config.yaml
num_hidden_layers: 12
hidden_size: 96
num_attention_heads: 3
num_key_value_heads: 1
head_dim: 32
intermediate_size: 384
vocab_size: 545
hidden_act: "swiglu"
norm: "rmsnorm"
norm_place: "pre"
norm_eps: 1e-05
positions: "rope"
rope_theta: 10000.0
rope_fraction: 1.0
qk_norm: false
attn_scale: 0.177
bias: "none"
tie_word_embeddings: false
parallel_block: false
init: "uniform"
init_std_qkv: 0.0478
init_std_o: 0.0478
init_std_up: 0.0478
init_std_down: 0.0
optimizer: "soap_variant"
learning_rate: 0.00728
beta1: 0.95
beta2: 0.95
weight_decay: 0.086
lr_head: 0.0108
warmup_steps: 200
schedule: "wsd"
decay_fraction: 1.0
decay_shape: "linear"
final_lr_fraction: 0.05
batch_tokens: 32768
max_seq_len: 384
doc_mask: true
train_tokens: 122500000
max_steps: 3739
dataset: "wikipedia_en"
Each number is 128 + 32 x the weight over its row's rms, rounded and kept within 0 to 255. Layers, rows and columns count from 0. Numbers have three digits each. The size before them is the row's rms in percent of the matrix's.

# layer 6 attention query, 96x96, rms 0.137, rows 0-95, columns 0-95
027:107108109166092100114113143121118094106001155201123140132166069203120162075119134119135133136112108074110150162120103151153143128132078197124123152156131107160110128133163117170127143109146089139137156200098150075078103105169125146103120100149121106140146152201067127122124127107113093125
024:091153103110179172117110128124142146151107131127140146144170113149146105078107174159144141148069089142120126208074105108126158148152095135078120134123151047162096170147119141148141050128095072091110104197088117124140134166122100109032156115085138118169105116184088114088100128127157128140
026:069116132165147136114119145117146163107093154073140139150111124147122080078117138150146138106127070081137141117092090164205104171091149156053107140152103183081121113069088139139159145095117113103059165143122114111046059117184123119152143148137177118120110132149146067114155166169110143122
032:102123102185137159124174141104119222101127136154124145151147101190136115116137128172178163076127108062142167050184141145058186087154117097114122123158124125073150149192168138110116152112141125145095113203114115093133095110126143129099145137144097117173112131178121119109144158129120130057
024:157094094147090148113164139123122180135171151153142168173093111140118094134134130120166126073123142070163152053134117220113108090122126100095099156191082119117116140106109137141130131091143116113060113200134123090126140123139120095170141145134167065132102112178185079079157197125159103138
039:144174138104101111112182131118117129156180141134119150155181082140093054130096127113106125125144134106156171082104140173104116065133121094135077136137162108099132155181112123136113110074180092201053169166126135102150180136143088106197126155153136051168091172125131112121143112169154096131
047:169089208106156136123109110115144162181119159092112154134151104183176129156179145105116159061143200120169154115087101169123167125165091069096148144145091141115134107158121175079109133108116133170066168118096088139149150150123089153146102109092119065134124167082163144111193109161132135106
076:106105112151097119140084145144093126092060121100133125136096162105146184126192092129169124106089184114138111157097099069120139191119142118106180126093097155145095142077150101131141129174071173075149085119124092146125049137123152132080118107099101186080166079122083165140105084096120157115
081:107151102107175145129138122107168113129188105160121076109154113109092099097057139150094113204158018150082122107165165109131114085087127168183082133148170090123188118145092139154123141124162094141152147110157153100110206103124116144138118152154139136162089153153134092101124189132113118163
139:188090127143179102170114140150180165145133231077111135078123144137175156129138116176065123130155103123125103134136143151097143106180110090186169083178111086156169140132101109118122128106159123119065117121122110148107111130193073128087122162136102150140054072125105152157159124121119156094
146:115105133112099158115134076063051113086118103124126138183132134068124137111127127171128084184134144173124170147119117118124064134117122126133139110182150115147138138172096120154141152146119121146146142103180133111181165184147049151113108150142110147099154145199147157210164151079131214143
155:099106132082113143128117073132130133163153167143130178096194074148108163095102104109121027095100100076115149139141152126169128082147174151088106109127118154122132146142036129150076182076108122085205140146108097171131073110119129105141132125160123092124146139073168111139137114104150097098
150:158114081150130136084140151173137129174145128142112172110164119056136084117096170193101147117143111134189142100110195180114097129143084175172152160168099118105121185119134137119091122091068119182119159115141144118140196114174168143065135106108124122143147186075158102138171129113141086169
149:184172170136110114073155113114097091122140166214066138184147094107081103147191142116094118055121113175118097141164122155115192113130126112136095107139178134119098073125146152106124075127133135084117140185082134134084137119140095123130162100111127164119107090135160116131110098192063123171
149:187160124105128123136158132133123143103144093105118119133086091171143083158111160143121091127182080105159164162111136158192125084123156132141170077161118048169138072071186106172105138120113086159192165135180142128098129116071149097140145119104114070166135128118147158053153119158146095155
158:141122160190196124136131094131163116123150141143108158072108157137159125146076159185153092139088187123095156103097163093149107149125140155165081104098109121145096095101163195105172068143113148056117213128112119085165142142145104097155143103150109092160057130142154153170138178122136117111
024:116108134085136076140104121147127135131120138114122116048133104121093176127161122118145159028147187123169115164098122171155152128103153141026091095106122170173084090118104125154155124123164123107141159158133190088080087115125060112136102100111104127095113101129161092141167120154135150198
024:100099093167090150148107119129147114109094130158167146127117119103186131099085119133133118115126152144067139121152118107107094199086107174113109170173116060175138134145112091140132145109136102151172085174115132132143102061210137140098177202106190182149113141140094128051091112120087103120
028:071165137061172164101118113141119104185126121152127124089135118135075152178094090168122092143142094177103124179112130118150118129126175163131155080099131084166136124119102162159111123090092152138161166080118144126091141113106183143109056054109101140122159113169074076199117095147125178105
027:146102072150179164137089149098129136125109160162093134097071110211153091113064200071168111141111066138113121093114157157158120116080190123117124144171121103109101124127101101121098110089128112166119140115114101157123166090196149136157114119154207106087132112155150085106136183178123135115
024:172057125124164147134105128133125133141090135099120131102049129148173165127109169132183137108123092166124104174116134176187092164163185131126160103150075075149116107095144129128118132124136117086193090097118160153140107124079161153123128070097175176082150061186201119157116136140127149120
031:151106109141135155146155150136125163131153171150128154146101104167149090148088166118218136078126081099131143067160133203131144104140139090106113146209106121154111117157118151152140144099166072144130102137125177112133114117103196074153150118155183085130139140181220109108128197112125107131
037:143179147138085091139151120093059136145095082075087166139118104140148124147135133093186148070114176131134161082083093177127049144163155136079130144133111116117095148184101119117123137120144126181097146127104088123155150168133127129190152133155114142059122131092120104154129036164166096083
069:181174180089131100091139122105161130180154116117108149126145096140135076144092154108084126112155173144151167115078142171147122089166128087132098132142167114084116129161140142132126113072151115186058183122103111154171185142153076141180104114130121061176095162107106131112181074180163117095
087:094140139104140161132163113140156130152193194158127133128160122143094113120098144171084131161139029130121131136162156158112125051118089134167100127163141078134178114158101141121106134097191096139107159147132163087122204128121100117153158173143154063190102153124188105129144198140119127153
142:101165108183137169129120149187066149138145193156163183130157156108152128169130118118141115148120148120151151210188128228135115126178196142104124103148123167123127140142155079114129085078182140139104133136120155122110110168125156096120190121150181099155122099120147120198100169136156114133
146:130139144104166146171129100131150100139161173126147176115139164110142088147087174095112157132100102132091085136106164174128190180157047136098162154149129166113117071100099166159123087169102094139122130135155122159151139093119109167161158154089078180120179121186075175163167118103134098061
151:126087137104117153140142077160137123147098098148117168092185123123215100086172091034126109132166144144178204092097113101121115181166138131115124047080104118081141134102149149140096151128076121115090112153116166149129156137125138137125142152149132168113145082148173094178064115147098127155
158:129091162195086114095148067094079159187129118145174112072066093125104141044158104126102121153103140180087143126167117160169165125147154172147116089158071162118137161133153159101152141160117134139111141122116139181078106074096119182074128173125162107120151145170144151080143113126140148150
157:138095125087122143159184129173115153145107152159132128143086112126146144096202133152138121155159184127125033076110156118152082174112189166138144139088108154189138184134156063159104147174112067113121132149081118121086093084140097110084075115121109186130146123123111121159092156155162102102
145:160096134113109131105107090096198145117092123128169109142108138133157104154118115104117086112048139128125105105107085199103068083120168104132184075082145093171134096153145119118070090063114124142157120147134145120105112105122074115141135128161094093102126135117069096212162121083061157152
141:125130096163169181110105088165126170104184125157157121139090206140107126150136146101168169149184113121156138116136089074168117113097110112118130124123119143108143114135126100159152084108146067133094123195194095133136167062077124172174119173129067089198178158139102114136089134114129107168
062:164122115162155170124105059111118158163074083154141113137186091084119155203100190105130109153171114115105114080106178150113125126156074187109103154157117098123144077120137123120098110073146125179130149101118166130118163161086104068127099126055121147110170150096100124108070086114120169150
061:098134164065131079126104137136144155134112167152165165111137164081140066125133101170138076142161114134094141110202160121156112136141101121075152143118106170095074153140135107100172136120127095160157172179108102178172112151179195111127130108138128015121158095102083139143122163157083137142
063:073076160133191164083124174105115141177113078162119099145143102127181126053106091130047067142137114128144123199170140131145119116127143205103126144124119126130137172107218125118130097159116121137150175083110106147110139158098117114154139136161115165120155137094106127085075133129186164138
054:109133123133086135148159061181151119131072141147120108167161122139119117171144133191170173178113119162103143097133192119078141126178120150127106118142117137153102178153137182133082185126102163147152124174108092153140125133171085160134104061126142035123149098127047107119142179098111143089
050:105137117166067147143181121147103148119063095199141143163054143142108101122197140125159107082134136109157106071165176196125132127122086096134103139148106157098129118133165163118110104130141153123158120182103151100125109215128104086120099122063101053119156084119133104113154085087146126112
075:123156171127051123142154113137138120104114148172131156165093094093083123138200126133114139122125126132113120081124099153178143087129080085116112198149110135157158144130118123089110123099132180115098122152066196041140118170116108111152141215077122078176122127112140101112135066097146115178
095:118098150111151117072133190090156127143141148099139156116134116224153151109054166100056164123151159152185132150134116143147065153148124148195104151088142106135122131106171105124114115158196153148121160128106122181184147124162148184163156114166115159192151159154117106094148117172115152109
078:098123099109112113215141125159087131121119095088117066165129122144190195125129113124192175147175118140152125109072079086090128171119097135088125185117134133111136150096090100109143161146123137058126091119135134125093107107098117140074148080141103187089131097154154146136066184111128131064
114:122147088142209135091087094088150126123142145142127120075141157084094079092113108136110064162067072116085131144150183119109136109112195167153155045139123094162109107141121132168130128124070067196151155125158067166120159093147135115138092122146161121109092139097093154127147145125104119171
125:177106158101165106132118122142210179148102206150090152115090159132145177109103111203095130121134050108109090106135125155118159106125133078160196083175101088149172162108108123148146099118137119126108095116152097158163122134192071105126115192121107117118071097111135166129170114131112159133
119:096108145072061173115111112069084138125117138151133131172128121067131131082138117199130099133125146145087157143122084125138092103128163124121119129199174070160152136172114152155116182160138136174162145132160170100158173172120115171118143172164104156112156160173149110182181154117115207156
131:097116116082112129072093094156158119160149163118116186111173078134112157118091113120110057094082108073088135161170171091198122067157158129137123113154176135119115154125081109172070162081118149123188147148085112161124079114106115120137168123154096090146167151083118128149156127099159117067
141:146095079141120107081087164154168137118164116147073134118133099052141091110118183170076148132146142113130113145144182149123084106142129185159158143143132134106105165152141150120071117125058119188161177105093128137184135115182173182099141124101129145119154146049130069133165075130124085154
124:176188157158093101074128128098100101115174194218072132187127109108114091142191107096083142085054100167105111111176131169120148104146112136135104091141161126131115063132128154114120080134119130083133136185107118124095162137104098142110166119118118158135149092133148125113126082194082126147
128:193145115137080144134168146131126139104137097149131152112085089150124081152102167140126088120151074115157132166128134142205126108122170143160193074156093059156126107053166121124097098106097088155193145128169140119115127097098134067130156141083116064161116102124147152059143161149151102170
125:144118172199215142146133074120149136086126151154114156098092154129156101135105148183119090149087171134083144127111159103150157155125139150171090120091101139154083108105145189101168058134108161085135208117088135074175133134152123065144126104138118117156066132117132178170162139127114127160
066:062137135143106171092123109157119130169171096156073136155135170149132124147140172106144162132173131150123135175061097111094137124098099044150140128111165139114126112116133115078137133179099155118125144179163109106172050114123116138216145115071150125229148162150145175122133135127102098146
065:180153114111166071047160215106104143127133148111155136117119130128174133081097157103116149125141142091118098154122107136188090168123140164166104101107169108112187097133114142141122124128074100155070176079052165166177162143122202120136122146124109129070126156107158118118110080090112122149
059:160116125117142062110166141151085083068183150152099116069135113125096113137142083125132132082173133084169142064103081124088141155140158107103142075115110143119120118076044129122167132130189131163149139107142126071091180098140134137144161155114138163162102159172092112171133161058144083113
058:094110108153112171049162119117134124118129137133164097096099177101196122172126090074162152074123116107191120179134128149193091141124182172146122152124134084112086103156179139169166103113148101133134138124078134183155185107163128106151137144084090111097163127082173136135169139173186112109
042:147122134156153179093135149128110151114135069127100101089183118138156087144108116130154138051201152100121146223167167159150107154100153120125162088124111106041064117165149174177144097158176090121153142152170118169130142119142130106117123081104129151059139145128090135178137140130165139110
060:155147145169120160121189138145094145117114083152133118142116140113140081186156118127196082069158149105130142077161171164098160111080147064107125107156104201094136096176140190151113092134155132129153117125170119078115115174115127094131076124058123072071175100126148113147158087130163123123
098:142147157132038140141090138141127116098120148117147141129085066073107153129189112140112182063133163099121123132138099169199120134118102106117113155109141102166102132109112121118147136101131195102110109164077201056145104159103140118132209188120136097158165153109139115139081088115124143186
122:147110198137064107110158127130186117113127134170123171149119092120113122155134163124081124103155158156129116131115070130203144086153094086132113198143134128103177153142144132079099109127159166131102144126064168111162132148178112145178135208104120124199105140107110075094159062111175121151
099:077161095053123151162161120132108176125178157155108104135134120162134125077097134167074193205135025163095144119161153115074062098117128135151109148113135098132149146154126167141123157125187101117093154168124147074120179135102086149147127130153124099145123090152146129121117188170145151133
130:164164108150153140131144138195105156195132177137153151118130173109145128182114148158155145152107190114159143184192171230141100104173171110143152069185134192110115158149142099108152100116147126161086113125135134120114119203107132101107152119142184090131139128127136122163110165111149130071
120:127107172153153146158080108110129108138140184136153175128124147078150091120084161115107144141127106082096085157111147202114164161167064143073151165143117149138106123064104172148125096158106073141150139129155149160161145106115090170192159126123095142133176101226108168154164118110111100077
121:122094113094172128114122112162161106161094151127121176088165122190157099093164109057124111149119151148169169105141131078150107183161136121100122048077147090097144124100123158147082156102053130120111092158123145150146160146128171136105137154187115185134133111165205087183102075138123120111
139:129076123180130161117172084111065168181113110116156173099056057132096120031197113132112143142084101159116177128147121128113162123150112161128115108173112153124124162120169136126155143100116099144086129148104166164112115078059125164066134125095169130131148162135129189099155139126122153145
122:139079128107155127164156122147133177173120177131129113181085112146130135070172143141141148168150169102123063083109169107136123183141166175101109141102094134150132129173140039151095156142094100116123114126113148139098127080108142096103044082121124178151157155159141147163097194198155122102
127:172084106163122135126130098098141131097104112111160157146096137123132079105117118076112103110055115116124105135087093167098080089107131142106147060077128117166119108122138108148067089067097138139142087138134148100130094104121077077148141123117074084155128122074054110184194145120051152172
116:110114112220146171098123105159139182088163090165182130133112187106098156132155136110165144119170105145158125152151114079159138138110137100147132130117118130110158108138112095144160081145161069126120116195178105102140142098070073149159102134116044087181180161111111121137085141090156098181
086:140114107113131094152171142107127112106114097098055089136153103174188192123128142086200144106101102167091093128085122114132142104125142109118161107070129116133118144153168111151159112155127098158098139115165095134182186125140142146162123159060140138057105145166070156176117116224104106165
095:130109133070108104174165128162120097096142150130124134181070050151104105120091145194081075112125145155211112124127140140126133095144106114035111097123155082113137156095122144147149202118089143108158113153076121127127109152136124141107169130172136086211182143140141114120138152083111166130
098:077182085089118122148146160130096119110172167100081126109194119146148133051143095164166137124147127156115135144126070094144102149106073117114108051136123140172155158099099173108185213112139103117130127129097077088065142149147140109154124140106186148117091140169137109123077130162164135085
104:100123118143079103080166127153117151084110161174143161161111102126112149083065139135189075106151183142140113174095084130162117106133127118131116175077133118117158158127138129109125143131152177116075132093103162134130167148100138135090195146128075147208121113127119033097122189079155121078
127:179136133117035127155157157149130151107173096121162140186123131089143136112071125162095122079128163119163111143085102140067146101132100093136109162106137160127119150154125152100148135172161163078077144161143213144171050135187149157099161201169127127118127137160141105120141130101120186139
108:153130132127099092147133131122128099071128131156122153090077073127127107091056155153085120126145178129176105161080127128119145093147146135133107134081142149137127112193153142103112108147150164139119191128107255172147125113163188190141169178137091161134146147158115081138157139170147128156
151:133165118107165113121129110124101123168113122104100117126095118167100124133148089135142079167090125105158149063159094174139142133121156143062145086183135146100147112048152144151179193136123120131134106109156078132076119169102114151110081030112130148098141119239110138150131119157149121074
073:186123123131175092141109100168164137099102161184132131140070077119137100143134101115120127172074141142177154119106146094157192111115107131166165089122073115146164137068173140115089074088083139102158133122200185078141082143120179183132149083125124161126141164131124170074136093143100114141
125:100173139117165149084130132085119121113082091121130135056111137119139122150087153151166102121152103108122062110148148176135122155143172055128156082170151142127099111122134110140160139151087089189170153120124073215139170127073097060078154077132129175091111095131148100138128154140163080098
098:126107113110110111086116112125108137066123135130186165106196192133125158055119094097121118141132124152124152188084101090128117204075113125189121150106111101135130153138098127159088086097170149136131093115095120130151116088140091152178171153086135181213107111066145163131107120172138133172
079:106157172142152149091130139117126089127081100124152161123129133138079114170094175139058097129092153116157156132183164153097106127206143157144150114172163154138086119131185093165111068133107125136198143118174111246081130146144119130122175118106118191097131143109100157110115130171112144154
069:130103144195102133174089125126092114080137111073196167169180078123128129086139143114145056110137111105117129132065086122136152145105078168083124139098149131117129176130096111154156162104131171075133170138142091117114106146152067079080117068064137111161111149190113150121123145128117154186
058:200116145149098143129134156127158170076190101088124139190078196093160112089110069164136164062162076137166114129085096137113119192107104134217077149150111115164114147145054108119162149066173146147126120098119148104162123131103126138091125129111099117146127159096108130147154137123124139137
058:100126132145106142111117168099165089106113166192082195155196073119105129126170094135166141131101119144085122130131149163072160082107165102173106138177166109121102148090141136111081134145109133169089146127091068187216143139155153086119158128107136079119093105086116135129117206149104137110
065:176096091121169103187123100131127147135131106066097123127094109081199084071140156125113080123083167120126144116093150095090109096120154184114093156156114095156151097150144103139134099121133133145196135106110164098125073092118145142170163150073073108151142189082074145151103094195168146141
073:147054140141143145126119082114107097114129112091141159111171131095142101088042144126075107098148177097115181202096139096100118191143142157168116138078095126122091106172142083158168070081190162138146105138121130107138111078136100134200154116078133120167103147129158176136138157131141147159
091:049089139224133125086067126146140153140092200097141107097119105114094133152158185123148108122185125110112170155120086121126204100130129106169136125100135162165168165114116151148115139162121100103060120107114127088112056097115114118110089110128078124080125158090088142172096099138164114123
103:103172134110108096150131127115098174104151118147105073064128117130123167129048120135145128107117087136113135134133144152135032150119103117162159099112068150101124100184142106114153121146114109137178142118146139194079190167103166098148104175121149160053116141144152144159053160161102062134
109:160202105120150140209090080129141111114074122148063127131134167114142091100200155076105085171109092159120110186120130125143088118150114111094112131125090087156155085135142117130165183160071118113121115143127112111132139104097062118096101071156073141112167099131112165115146052091130125109
097:131179128119047127111136162119110157155190102141101105133084162103148136125080117156081152078121068105109115108115114180086080140096086124098141079143085186090090104110114154132159148165134165118131126165139124144126155188095080087092077126163169100077185111170177149136073131101127138110
105:139141084117130159187103161110073145134161168099101129123101140180148111088110108202108209130149098126128127084123130111136083161144105140106139085150109116178141113137107225160108123083140118096172108176066112074116136147135161107135096172144216111108127106180153142121078156128104158118
108:079087118134087150140102135109143146122190149117143134117133121134131170101156114173101233144125094131108122110129121068135102100140058123117152140125102115139107127128106153150123136087110109116130118187087088052096202121081087063136096188146200074141122143111143157118087142090119107181
138:133118126137148094109133100103121084137065126158079122055062078147165047138101174114086109132146108157150132166148159147140128096135152174111121082166105153116128122123169115106114120114093124162165185121119134123095130097141175190155118069126087152095143127106077180152141112204104054146
113:100124126121144113127093079109089131071109135135107157107145115131074150105139097139113108188104122138117157155160153056152089143140165088104080118065141072087086129184105142154101138119168124194070126109092104120112206125109107166192111127139148086185137113152157088173139106124190138177
089:149081140136093098147160101136189172111166135117171113147114143109162158087190130067158136178132100129150128120044077101106155120098079111160089192108066137126169146146089100115139090085163130105078131133107191084151128092122093142164111161080128087174119138084137160110119095153112121164
071:160106103120115128076111188108142118125127151144134132096095132168222134159128133148162125131103195136156088162116107156134120117155123074102102150162171126141119085162108173156100164141112120130161188090046154120124081171114158099051138115110123154104144077156099058120155147159198113099
070:132132118094093108145159199177126117138222079074098126108116083093071162131209105108101174127085099111116093140176136141155133127155131178166135184159119187135102112113108107113119068144125128126158113189098163167159150131087110151127112161107134149135093110093071134127107096069106138120
078:136125146174179111060115204124107109125151136096103103043158158152147147073143129066090077139167113111141171183068119111123121199162130141100105088068107165110089156190177108165143146131146111132091115152120138101121130161153129125096069131128174143140128086142144150139101095133111139181
067:116090161118087053113086112090099140172203149098161089148150093104134112099141130086108142089096136159060154147100118108133085137136095229133116145100151106117151132136155044139112113161128174154111105128146129148139107096135135187160159147150147129145136208165084146123150146179075128137
061:107131095108109158155112148167125119146132146156131125145057138143110108128186084183171158092129104141128117057072098153125130160102165120182121136090104156158104178073111162141132102102071171109078142173070114059193131159224132104133139142130145082122150124143164097130168110127099146129
059:168118129123084176093226130110133106111115113102132141130109134111127116194120154162116125163108145161129133095161097232076140068158095150167143113140184149134169100078129131069167179123108130116133150142106116208155088103149148096074130183105095126088139116129113083135116126113104151162
065:173113152137196168095132152107119124128105093130111171129136113120167070153127144155108123101210166080162091100151086105106085097154116109147110102141155134126162119151120078137121059152152090150199112122146128175178129122061158134156185157152077182101120181105121125093165145158099089080
# layer 6 attention key, 32x96, rms 0.143, rows 0-31, columns 0-95
028:121185159121112189165149092106158143145117094094146158140187178097131069119147151191064143100133106140158101153136145117125070127123139076115161124109149170082144089134114111101158108167147148127121137105159090174160148157107102107119205154140157111104161166043196111089137182107151152111
029:144147142160103137166099114074199072136128102135131149103101201126068138126185138177069140122165184122139162119165160104107208103134125113146140157126101197121155122088121128142110149141120123171147160085112129146108104069100157110198165138181089128118165142105199147144107094161138123100
039:089195142040095196108158135123142146137143112166098085124087148133150146098171109109135165145084115161167079101125124136121091092098124167160157109138124150177151114122224167104107122144108168104176120106196123089141158170086088147143135085109095081119149117087125102118170130112146093081
054:111139129104097174117144150117184067175145136111116164110146183144116162102242133175115191148085128108131127135179127153085154122104067143143163125165168161154132119101171177143132114119084128085124123103118118112172108142030158115143148148148127119097124154071188169096135151120119103115
060:105143140087116187125139154044155128172165184136148150107142125150100132107207170191116187108092100108166112132198139135115137149106070133113176119103133137127151131133179190091111138131114144103132131101133117116145150163052177105132170167119139112106104146059172139109123203144146126107
048:121135054143142117108129128109149098173115142161060150136160088197139135139157158115151156142117094147116125090183138116143069091115114188107139142123115115110122083074073171060105143177137146148111097155150208100138165118071122161091086113145068090114165091129129179151111186108143108127
082:163088154160154102204164131144111121077127130065157128146103138103125085130130135101091086139155141087149187126097140154099154165127137104177076115135136160123113151187085078180154084173151110138130123120145111127109047132202123146195114144101170126133111186107102153095156083124102160180
087:123136159096126137121112131124100166073125130129164100146091152111112133111106049161106133124120154132110132135143150151139165109143130117169133117159158119162144114153172188185105131087111120107179166120129019182126118139184186047090165151150210179154128117122143118097107082083101142085
083:146149185145145099122097107125062149122112074150095067180100158087149171115109040081172083101139132153080133142140139132144168138135138109167112141136122134165141121200173121137095171114136145109113160119154024118168137142157148073109111113149107166137147100174145116134135063102116079117
131:144138148094123084089112109088147119131109197101158137115082046181178150091133135136133094158170135133145125112139123106089154113216130138107144165113109068120170139082121121105145130205128112087108127128174077099143174165131175175134119166126116178156111140061119152142168162104060140126
133:150125139085199149125036172090119124146137093139140117128110160127070165106144136118145137178113108146120147119105103121107092089158139169143108101164113134144144192164107181140185089119122145217128078172150155143091135179176120135111200141142104161136118099078181075160145156153128109157
135:124187072132078096118069080188133097125077118091116168112152129126130136077102132062106127109148073150144078100108136136105099086123104151143140097126162162162093151117087155147129086123133117104129138116112056120103090126068163156136104134196172122133109183131159099125181115151186185175
132:133116112129135119107119142117187152099160089174118114115130167092188040181109163166100064118104145188138118118144166139129146106149125150111085168097095144121137195147166156183134126104052121143105128086170100131149111125087080114108120126091177170129129138094201104161097093084086138148
135:139150092157151112095135180124077135081181214121128093111152068173114131131081075155152114167091150146137152158139097158134160094102088123168101074151118150111102104111140158096094156108163049079110109099073113152140113112088042160119165129118144144137156129078119120093135114137076163146
126:127113158072110135164088162155135077089148161186114126136122132140076115134099161182100151152158148126146141088142149100118055199160155169136150096195126062091119064137107074129153095118056068123112151155071073120155140157113159104147113089088147119140134119112140136082112110123168123150
142:101094135122104140148080086141079158143130177084094138087120156174154111174117158087121139181102135110100132136153156112164190155100154100167140145131153114113125124112146150154212119090180169172206192144117164144179138180088144087108071121156130161124138108053136104117170138107109120157
032:141168107077115143114176092139153143168150049114084118172081123130117135127126115110083112205101117140161110052136122133133085137094187139174149160179130094063162139105145136087107068135145106144147076078167091161183141154152136195145154152134123175144167142132132144156119173111111099109
036:183143211091160194171126111106167129146150134114106167137143170133094045081219092161138170165100118111138088107142136139149127133130119124163150131112131165094173102107119161066136114198123145113115107080150119129150114163107150116135109167120141133065136154098179084142167168087139137162
038:113126150150105064078124086143138081090158106113093096139117127114158130128102119093075077127133131134125146148154132153144129142145083096181116162175118112130187123104102068099169122206156128122070116135152124082084078144188039123165175196116138149139120154154060165152105110114126114143
041:108159183110046157176124178153126162132144066128121108132154096047133154074112118152152165137141129093084080162107146105157136092153083092137138096093101117101154111098152189111152090158097139067098099135133141111120157170068148089092086130121087158131110037148153095142129128122132121146
046:064175225087107185170162146120137198103147140142150107156084148108104126090146158151116128127112081093134109159060084128131173140094139067092112126116143140109100181143162123150134148121137122083134167115122047174118128148169158071076179149108135171145101153133118089128142121119108136097
028:114102097096106209133156122095137154143172162139153141146125072139125131154172218148179165106133091096164101108072090108082145100071141142057149142110096128108139139091163130081116142107119158130109155101115213104121151127076106150102143132115096113139117165156122063165139205146150137115
082:133130155157141127121177133144083150165131141157156150160157138139138157144122139063201107091118180103180120086038113111151140172152133139112112176136090102139098152103125030114145107149140138099067144129181087137152134161088073146150112095120100099124142140093137086134189156136078156186
053:122113084108127130119128121116158119110125139101138160133108141157100106121154081189075196159111131140126130098224156163128112069137081147160148120173202141146154095118117231148101139105113115127175085169097147119098106136140156086110139161170197140137130108148116173095080153087151126077
121:139094058137121135146147085101183092138116153094107132119112100171113098125140120185090157158110082149093156099224153162101077085087113125091144120148133148130170081101094218149115142120126141143178083167123198104065141119141138134113127135158185107137139105159148174139071142114155123112
135:098130097083149126082172140196091181106165138093149218111075169126134137142153142102099118165114130108107118126095132127190135084144156133154124105159177118098118110151079117073152057168111078156074110088165118123089086128150147146084078135151099085120057099141144145138097106155105119116
137:105132114130159060182132067131106122137142147222198106156113091142179111092155139148141084181163157118139134136164155114174108133141097157176103122123165168128115158132105141140214157128125124100175136152139106191107131112099123145182197130155136100111163066153108145156160164153099137094
134:142155122124168171093133188159151120134161136130071145120101116132143133119107058105138170154139102157105099141104116094131145214169161122205110102110144108103110159120114136140076175149079159077139154149149172143076113116107099129186118147211148179104146147134214142133094138164141167096
144:095129160176169109152164148105094128130159144106171177188068158106105117125137101124124136074093128111120153096135108088150119081144137174180146081095134134137143170080116144125079130152135116182096186195096111158119166125107156169100090101106180194073092167135138172091167128099109101175
133:107109096114147166088066137151145078091096156089122114183111096120140174119163135222093116115093149180137119052144107161138158151135122121149073085114117160135103134139129087137117107184153126140115158155151144124126170058086110110128038125081132119156132103119131076119152172094148069097
139:136112167150126128140130096112119129088126074092181107148198070096105125128171209097142127183095164106127087153077139165098142101158173098164120064143132153156090119073128090154029143119103114133151142130166120093125127162173130103149150174150093100165115140082135140110185149099098121119
132:130056100201163097112146121154141088149129110194187136121096150073097142134135118126106103133144101168107113088109087120115091182134146111150162097099190113053157062146135162187132121076132099133124136158172123147146073145124141164112125146156124099129167154046076105128092121128115096092
# layer 6 attention value, 32x96, rms 0.346, rows 0-4, columns 0-95
100:177076166150156122094139157110128162115108114132078140131116115118131112087081116135072113191161118103090084106133102144139142143116140188119131144162124127108150146152139113152080150117122148161152073142126131168099156120025159115046151136150076061089128198142104120135201069149097129122
095:070114102146129089084121081181108097128177094126146174124121090111118123158126063129169075114193124121110087103114115160065100149107119127145134195120115118147084116155216155105138140184156154148105132167081103147061151195142113095118100119118116168142096081128126092113130137194120103136
101:098099128106129136160187152179142158144029088115139077089101080125098182089122130145145122122127146151153137133126142151125129147058129119175167137068154183093115074096128178094131194125082115165092135131115113109141151173101076108113154133095117117165048101141157170157173112157122137137
094:192142091107157054144184137195143168163132103095107170160149122142138095123176083179185152147084101097112161156171144157126123133122124149146115146111147077143124100171078186177136169134074121123128125107057131145105146111183115140143132103155112113162116121079120129135196141096150076176
102:102158122177136137101145174116107129106142145109068090163149076067123104165087145092115158150184157151145142110083176175123200131120113203144171119131134137107233110118120142166169110154138155144125113139156109173148144126198111189188149126141115106145104148164142159102145155172153112104
# layer 6 attention output (transposed), 96x96, rms 0.273, rows 0-3,32-35,64-67, columns 0-95
136:147132056145134171129153094150176147165135124114106117110104088169180123157154073117109139157126144125138104166150103122101119172149138144127109102154193138167104115106079124078167115107092141157119088093156136134168073146183131176129103060064151173165152121121131084084092208100149189157
132:129144123088118083196171154139094179092116111129143157101125158142109105129107150127084098145095126132121094079116192119114117083089125106067134166059153125087122102136100125095142174102146149101148158173101116164164165215199119135145127189133138109074151093071103114087103108091170130103
144:099075109155087167139167135137116126154145101158100134100161160152115149133099134087106117133159139128169146077109208127125148160243077139120130123117167138121116149170158169062058120114159138120124133142126123107147107115121134101160131135077120116113185091137114193077141117065096077191
123:073142200126172131115103173119102098095063104125194128058125120127140118136140155122192192134111175153149117099118152143136131144138141092140153158158141168190137135164123082121102177072128107097132102159157110174081172112106087131112138164090139093117198161157118152079141156100085153173
082:152117121129154067191145153117124119163073115150179122123154148071080151103146104106114147112126153084112136067102194172159159095161124112086101140137110091117141112165145125132113187178192093077114127154084154078122125125064146155130088148185112093087135124156106192154172120150183127144
077:149115173142132140151033122117183093133163095110118072110124092101103158132153072114176104113122143114094092189150079126201175146174108096152136127141113125048136083155093156165155086099122127114097102093151088131146093092074160149103135139127110137145162124191170170126161129158088135134
095:118141141129148079116098123137176155126128174127157097137112125135177113110202123157131125121109147162050117200157085166135130141104136157128117157082132115146160103086111113154161132093096095069119153114101115236187148089144144162077078150147119137147101098067136122128122158193133184093
079:108130127142063102174104089129133155173181130094118168200128153187148182132101164124102044129122108084136095121075088144145139118108088154153105143068172112107090147038108147157159155132139172098116126116116080087157093180167141119076120148141165117109136109128139174150140093154096113113
072:157143144108104142110115183075109127081106090152128084130128134188112104101095176143143114094172129134105145183122131189123153112136134143124129143125104166141144189180158107151124110149104062155199140131101182182131124084171177075094214108127136186130111124069124119112173071140119125097
064:144157144136117141111137149113146084096093153162113106073169133120215116114053146117128120083166119148124146192099102123159063153138155140187139112163120114161070109121133148140105085119105063122124138166128196134117154075048120157137098105182129148183172156106158120138107140172135141183
064:122192109134100153098082166120097153095093085108136177147119140118104140114118129186101131119127088129087140095123081108144078166125114080108115130121136176111090181093191147169160152131129185131169070126119168094106169187099130102146165076190113117094141132219146112123172175129162103112
078:120157106114112170053214083143124098138137149155112067166119110100129096073173148146092100096147146182155158145134120115111164132107157206127133142126115133136163212122168137155132091119160087156130109145073139173156141076128146109140169106152054169115117100141079102143152127065114143123